From a checkpoint of a small transformer trained on Wikipedia: 15 layers.
Each number is 500 + 40 x the weight over its row's rms, rounded and kept within 0 to 999. Layers, rows and columns count from 0. Numbers have three digits each. The size before them is the row's rms in percent of the matrix's.

# layer 10 attention value, 160x160, rms 0.0796, rows 0-159, columns 40-79
069:473510511510490523432624477499520496487522522495525533571443514523487522530504490486467468589397497480508487437479500476
071:484498495519543480516416469511519535496503500489484573535491535523524512468449493547546563545469537537502494475505522566
063:496489501515449500527433377462479492473462558574435552599569448492562478536521530490477531516559527447567524444538487490
069:507501554542556540381563553553500542518610490520496509482449526545467510561461521522491487471429503550418473481506531475
074:487506511500566534475441469503529505495464438463442457522558465488495488475477497515545507549430461544482512461492502475
068:489508498471518500546505352524496496500485488477386427494498461545493495514590501506497544542500505460483503482498491474
059:520502531490477531347506545497462533516524500519486503529523474594512490534455581468440506539515482492399487466560491533
067:506475583464482521471525482502534451492537495541528479473557503471448472536520424499503482499425472524504503432609502517
064:498525451460454495549527569547528508501462463522497531528506475515511504523526455464501508610435512463455513538498497489
068:509520516537562432525545452509464504512434546535482615497460476575470533549536444490423465435524485474514550457430494498
054:509489515515472540518453570528461486541516470443524472426502468548504478486468572486625435478538471498517514562506480499
070:496500503525563535451540568511531500519472562516492471480489544517592526497469541483458524532526481517501490457474496470
065:517497479477434495569454594464455509475469489509554502466533546437465477467435503489469471463417515525379486642580484522
061:502486512464482509569459456453532518462558454442457562507541442538464498475556501565459444457499497461481538538520503533
068:523531540492466490412506624478450495492574518461501494508463508433526489438485588501501571548449502515484490443520534512
058:472477494515536540501504495476501513462492545504607494530492519444390455459534510499509467492473466508503496499429495444
067:493510498518532523473507534443429520511505489496483478504545495477556487427454543368495568588502528500511543423528475571
061:490500514528482477537518487505511467479635561548564484496501495417506496577546486551410522478493504424451510516547488475
062:463465534502454502520554551469457504505525469556524428566477484482514449458489525492515527525433508475446479513522504498
071:497490510499513478483449506537492525516448475425461469472526494484484498367515563513467419559579470440499500564486500514
072:499519518496513476457424492500528507458575468534474492529558500474526495489462532530490538573531531543502493431541541487
066:499518513492426501488513519471556485500570417527579478527530494493488477531471487381517549529507504489609528425506497484
069:549498511546522506505419420523485511502520460479560544504538552520537468483479501508492507473499508500466494456442473455
065:491487505512564497460620487522532514494452555489465480444466490524493553502504454522483474480582482493573505454369497509
066:511484456488447553501569492479510501493551547506469501482439544462478532427498515488498531478598533495536506435498473514
064:500488481482485485579464466496428472475508495497613547549464528437487474520480488574537535511525521481510514565527493526
062:524505576524516465485570552468455482514526529549549533513470492534446467524504481510496508432434486487471521496507477503
060:486487445456443528522424485500522472537478417474565469492531476545489484415468544427539433440566480537506476547478480528
059:545515549463441491493472500514503471487515477471481472482547484465512500466504532564576539509434486501458500533483502462
064:497487501490475488558421398497559428497552534486474483463577490492541518477551494562491439395648526503566494497559499555
069:503504572491491482488585456512453475522506537573522497521480498551486513428506543466493515488564507474474505430534501547
059:522517517477465467489558565504505466488450502534476493478487568519566517546455486453483509469463517518536470589539520531
165:458510593458507494448509528520539496509480560486587485585505454516369532592477489530429456536551471523458525504493484460
156:512543524536503493564493491531513508512497510555520567535452498455537501428507552528468495657571515471509491446532513565
172:489475482466483487490484611474489519422559537534491508534501495471443519454423541478526426466514495561555574518451481538
176:525450456509465520451547552514449467467415503495563510479548535498420489430573466463473485540520492480459501512541528501
174:524506490542481498470564473545508491472460556435565491479494460587565477505476584478498454444514464501495513569514507532
167:537502462509525491474533514518486482515461522525516497481480520444518526475521449495523491515472449426499515481495501463
165:504522541502574508550500433501513525511471496521579559417519536526476525585439578469474463447542510490495504531525503566
170:493483471447525480501577475488469454540506424581536480509448534513465451509467554453481491484593518525547519497516483502
163:541488511543509491517516536509531486570477469450549497557464482402417495534502462539534473536484521475471492495555514518
173:518514538545508477502571468542545506484473511525414501587518473542491496461504509516512520537452492493507497444482503514
176:479508536506494512427560438507501508482510571510589483517520513548547474533520594532644535474457517482533503485519501475
164:469539433536527505464500515465447545518506467554535483495490502491510471462488491470539457529412528506464505448429497482
174:475530505447546497489494566501470510476603516484539421494451475479468482477503520458536582468510485515494488424615492521
161:512519420541472496453519481514523604497466593486429439517557477483499553429524503507476493477488524500551468544489503534
158:516471552526560501552526573524541522555495501426578512468502488470482530547543495511477531457560527533458504520424514536
169:498519436467560476506466534478501476481529514520436466427500447498459521490504457530528542601536502503509493417526492491
172:514478490488547493557608511505450531519475537574559488547550498450479489442523560479497524445474528501635501498482503516
173:476509540527450494477506488501479511498491534593394481532476496484540491534475516559610522561533532453480496553568536499
164:526503525509526530508466515485557489473543488475505615398525498492478495466502488567528536430616487442558490492565457499
164:514497480436495511505499446555518522487605544516475474497566449444460505541529533502509506502616532462555508490521474509
174:513500480522532493463584523505521532556598508515468469511446482537541521531544518504434478457502535490471464495438507501
172:516501482498513566473498486471491601485551514517473507546474509471495461528516506505466518522623498473575489508450486492
177:508526478517470506552416493472478525489513526510502404437476548459598480482501561466519512520533520518471506564521506474
170:497486488504496497528426546531467490501505494483483551568515487551430502541502557483321525523453489550515497551499495506
168:501524549517442496500487364503411528517543449405522498502491453468535500544503559484561544606510523501545496487523484471
181:497475500512479492550524488500493518518541485476493417461532513522513498392569506469476483511513482531519515478481487559
173:496498513431513500501463550576488475499530523546520517500492424471527500440506488531442550548590493457386495521516516496
159:479492543496516504491536472489380541464504519586573430463554476461553483450479548495520469503447483513480516525457504518
169:488515454478505493526486508493532532467479413515495543418448515536482513504552460549542513529457541483433506423491493442
163:526511458483467467495444531504490507540539396498472511480447481385527510570522524449512582473457502441536496587576491456
163:523473535515474505567498516469459475493627526436532455475533462465583531399492543497568503446512456487430485457531472529
171:490531535529487496536535588515555494542451579434456563524465503498509479550558509514520512483479525482486510520413537486
086:529513491523486503477463493473518509510531500508519518453520497516478502532506518583541489400535483489479465493503520538
081:504498528513457513521462486510474497522478488476507553526465483520455506517506523453490502569518499499525480483477473479
087:535449513462493527497498513517480491441555440478517507500537487412457495435592507490539475517529550500502504487527520486
081:484467485501454473448516520512485536505464441470470541536471498458495543461487550505516517502517514480461487465480508480
093:500483437520529513489468542470533515544508492481527509548446484501548454517374517550476489480526533446487545490476454418
089:494502460471464476515539488458514502421611411434488506495563509497475442493491560568547492535474506549482497608514504558
074:512544521471473404437503462517504539485553470453520453499484393464532483464508482488529475494530569491466514439522484582
071:479537510496520480490553470447519505488530491416545469422523432471481541486433567450501548489487536491469496464516535532
097:505469445494493486491508507447478497564434554520432479532449539509543540526426504546481429512397467468503539545447479518
090:543573488481458464491521532452503550521513530447507535513451519498512501524530511466549503528461506484561533521496489515
075:506547504488446451417499488468479539497579459522536487484503430480523472458536524496505518548573498481503504449522514461
079:463510466424566444486479480565485484472511536446513468499495494507538540535478476471505474513468512544517481516463496509
091:529507507558538505475467357513468546580495493541466477472490508460556511527490502494517464491524507486496512489468503475
087:495532482510475465541508475496469522547555490480516479475515536456516462522511451518511503585501557563551523480449532467
094:476488535515516489535539488548527487481466509485481466501528472472494546418515523467449418485539476456495475456496489456
092:513528451545500515552473457505501540486492487492422512495533502443521470535558495551446391480557477527565532434517482473
093:467464555525469530510467487518502486474477465522521452544435444480451428491496496552466517521576535484571525450500465458
082:525486459475507574549471490512541554511506448548541540499554481568503490555527478454551527445454491572506464490529498557
090:510460478548536472447485552481415498467485453513463502526397542451549515530482501503497422574516469478483502513430489482
081:489579562495490460488512496454451539511494490486552461383468439508525508442475459512502507478557524505460541448495527484
086:480596456542598460592519506558530466526454549498494477523536505523542471471449480559486470443519468506561502415445482500
084:496484463539527463490487494459435451506481507529485482498483513510488523509505476491463541440500393460484528471463510469
094:487484541554518493528513541497493416452450468473486526534468522485500532455532498461467563482477428518433492485524488454
092:485543530499437417459489530489529492488549533479541516452504494445544517507469483479491441542547498434429486468480550480
088:537502439503552438621516472464453461488427523420480529499517535470572562542496524534473468549505477541465519451530519518
093:507464529499451533505543539498576477521443496505548504522459496518523527485450517464506487496474504479475459477468456487
092:522476536493424490431510486512492484427489466566504537464514450545489484502510461500502466518515492527462533537588569497
092:452510452544572524519503469508493553484432471459520440499507483444427505484511538461500549560505465539480464495447484470
101:488479522546492484477506421434542572449519468540539505485519516430451431523574492465500521588575484415468499487514523503
084:567509466478525469603469507465431481496461492496511454478541499531497504508495536522524560514538558488551491389466525533
084:466484543523480459444475453498485502535514513515487476478491532611492463456509557539504512469467503511455471482513472454
085:448473494596558549490493508526499501480442517518502466490561474441560456421529471460499529522525502530517510588483490458
071:472530490549523468504548527464544470489526524475496536474451572527491507576442486582488537473530479477424486610482513512
071:546521511418488481482476479530468506472448497434565461492481484496537540427453503445526506476503483503482518478530521549
063:521471449484585476501543439525433558449538467521495509576526491494485472496534497477495493519457526516425474529496486517
077:475509481495531503498506533515490431505547458468479532483500540558548482466490560497551466460500518528447509547531478561
067:510480522534524493530555478527535594457537498513475491522514522474457503533543491524478568499520488506480517532557512469
067:512502446507479462549528469501516476476488522543456464528507528533555535579515503544430450475498494489464539478542509514
071:520539547501473542522499495532432442494492561495528494484456405476485485438440480513554405466487435514517495482568512499
072:542505547565537494521520478470515398522448447576433550496433548567480532533514529600489551515493528523457464505505542477
072:509439443564451527553482505471544450497463508522510455537470587439510403522496548621470511474486506411526487495524482448
071:504520502538464506487463532515526490526482457484521491488460471620477499457500515501508566429467541619472469471480487510
078:447519464536544512469524489483483477545532526478564480510564481510539544520499496489536520516521495523491517534520504563
064:519527472497487503458445446493457530483514435476520497537524481504450467475542529512489562543558475512537518553485499462
071:484429451510527514494479508507564527513563481541460421554554537542492461560457474538475518438514499506535512397498496489
064:463459489497483466505555538486504510462494575533437510504494461519539497501504534559423553519484499522402485549519485546
066:548476510560588514497541556485442516483494507465504516585544488388489448573538514442496570604473472492482500497464504490
061:532464483557457540460423500499580531453494478503462545493459500475439515507526530485477511501475448520504453548419506496
073:519535496514562497467459576474523513496451467477492479525450468482487562469539469448556568526511485567486482591525500495
065:478507503524469480442468545495532499528473467494533497525501517477537496498548497467493557542497495502561530433533539493
067:493516544523506511433560497498438539492545450444508515536532538539449512527505521433596514472510519490475472521496513539
077:523535532483541458492499506540437511542542502460461548439462495475527511541530521431470383507496505478496501504542447469
069:504501561521515512525515474449490531523524487456517562512521501458454519520508436434486521496506514508471499502522502534
068:510501531514552517479474580532487573500492546461544436473440516433538489506447545482526448469438577524594469515456507532
069:438489506468571508507467556571487472541440512504461432519489529519602482536485475514419413501437522502512544478494490466
071:529497391466435528455482522507530491468501509514587452509485535453522524499461499460501476465433498518579493508455477565
066:515474555428487498488509494554487531499538554526511446455468535491514499424536483516468530530519511531522481539516467456
062:473551481523471508473526488531522526511417547545541457470476473506565482517480532489505405544502501550599501456483482504
064:541489441528546523586503492514507490488503464426509553536453512515445508489502525515529451426513481476534500542550503542
069:539495493558552546506523532504492472529472498559512383489563500553503519557471472535539572500511519516462483474457506537
063:501471535454488493522449612494462462552484480539417486492419521515578493528556545517481475476417535553506495481474492482
072:474506514506473454517432381526462493538424476508519508480439485503444531541566498564458468505535496525501499459550459521
077:521504445546518579506462482527587492501507444519475504493560517590462458491504529479517511420452514533504482432510472543
073:513491512462502533492502400531489502490517462481559461534557530504469465436447585509523529504484535425489485495463539545
076:505496485470473465472588556521395523508467575468530499466492488515469507445383491491516456539508483492496497487448508548
068:470468544499546467481539529489501629476528470532533513494556467467510519520530496485582551519501530528472490486515526525
075:492508454503477483452520326498483484502558508538534467515534583503500541476536501458502514546448503536592493419431485533
074:496508539492535464525502499537552526477522373513459470507512450490411505457522477536496493441474497500467486525527536435
071:483506491493479549556458482484536494488499394453436532540539511508557425510556522507488512503437524466474492455549508507
078:514493489503547520483506409575480491475553555489426449498612474421511511533537498476478473485484519514457509490511554508
072:496485469513512463508503463500454553520481495475470599501480541532553422414487541478515469500507475451512524487377454482
068:468476520467527498520368402558442548483501465475473462481519530520478540565591496438450436497466468546508498492512478486
063:477495467508452449484488482530583502461453536509494516574447499536514479582466484567479461511523462473539460424531472528
071:502511502485497483582545425512480507466486509459496516481542476525517550406485540467543454551511506491571492484476479549
071:542518493522448505499612498502463492469471443454508451471497473487453578418524512463543503474455555521511480533503534518
069:515500526446457539484487477502427482486502457456476537444476489524445456382506466462484422520517510484476535501499483460
074:507503471459485490560470454543510468461362413444492526484530460483523463471561551488445493558504552531503486504502474488
060:515509437516483508510507513504529507514509494532492471511497536544517499575431505550457494502496516455454512507502472519
071:517485473571518553498514506468457518505467524481523492539474564393508498544568505504503526530563469445517483546465501498
065:456461532548453490468447476539522544480540496520491500506515514553569474542552471528479450454475496484545512449520455520
063:477519506489565505461511473454457499533519445518503506483510514542521491532526518429555508506449464511502516370530477516
063:496511503491501452515498459517484471494487437446535496476454437512532486482481476481508458530431557467466519497497462518
077:553487457480501508508507554534523477471413515447507478510464523474518533537542540456492524522515518509500515509503514475
079:489488518534485526493571480525558462507477406520487539493512493505483472434532498510461478487516500512459498508467499438
064:498479555555447496458507585510547485451486509545527546494547551534557502477464557493503515529507482530537496443417493517
072:503505496439433497533542486549501499455383527471419515504563469460537495404477460535465522504478513491539454499459496517
066:504511469537501533493538536487498436501464548517502454472474513526468556521506493491455541498521508561423478597505524510
070:511475469482529546533471501543468501489402509454415555507511431483547456460546549508528445488543484508448488532436477441
076:467521495447531447475392541456430523518582569485619472462458480479449509488499512458542476484447490611524483479547503572
074:505462528489531486488419510525485535475500517479512518502468497471509500488525540480462502573573498566522491568525471479
065:470531541534499518574413458485478508538497434448494556498498499574536453472480489549476534422535547519537531494511456500
067:486466535619502532534554456536532528466575495474460513489477505488527518565562481489466439544462487479566497434532467463
066:537513421505475516468534569490552413495483539508462446498536581485421552520558508538511569496494477542511497506461518491
061:474531463550494457495538395471526513514488438489519471476511506534543506503505453541443463496500513540514524508577520508
064:503522538531483510433533620474478464489575399504579477487502451562418495459500490448560526466482504565489478436605526469
068:501492467593544473495457618530486573532450546502511477507412460469518488537485491477472463536441505454497496532471521482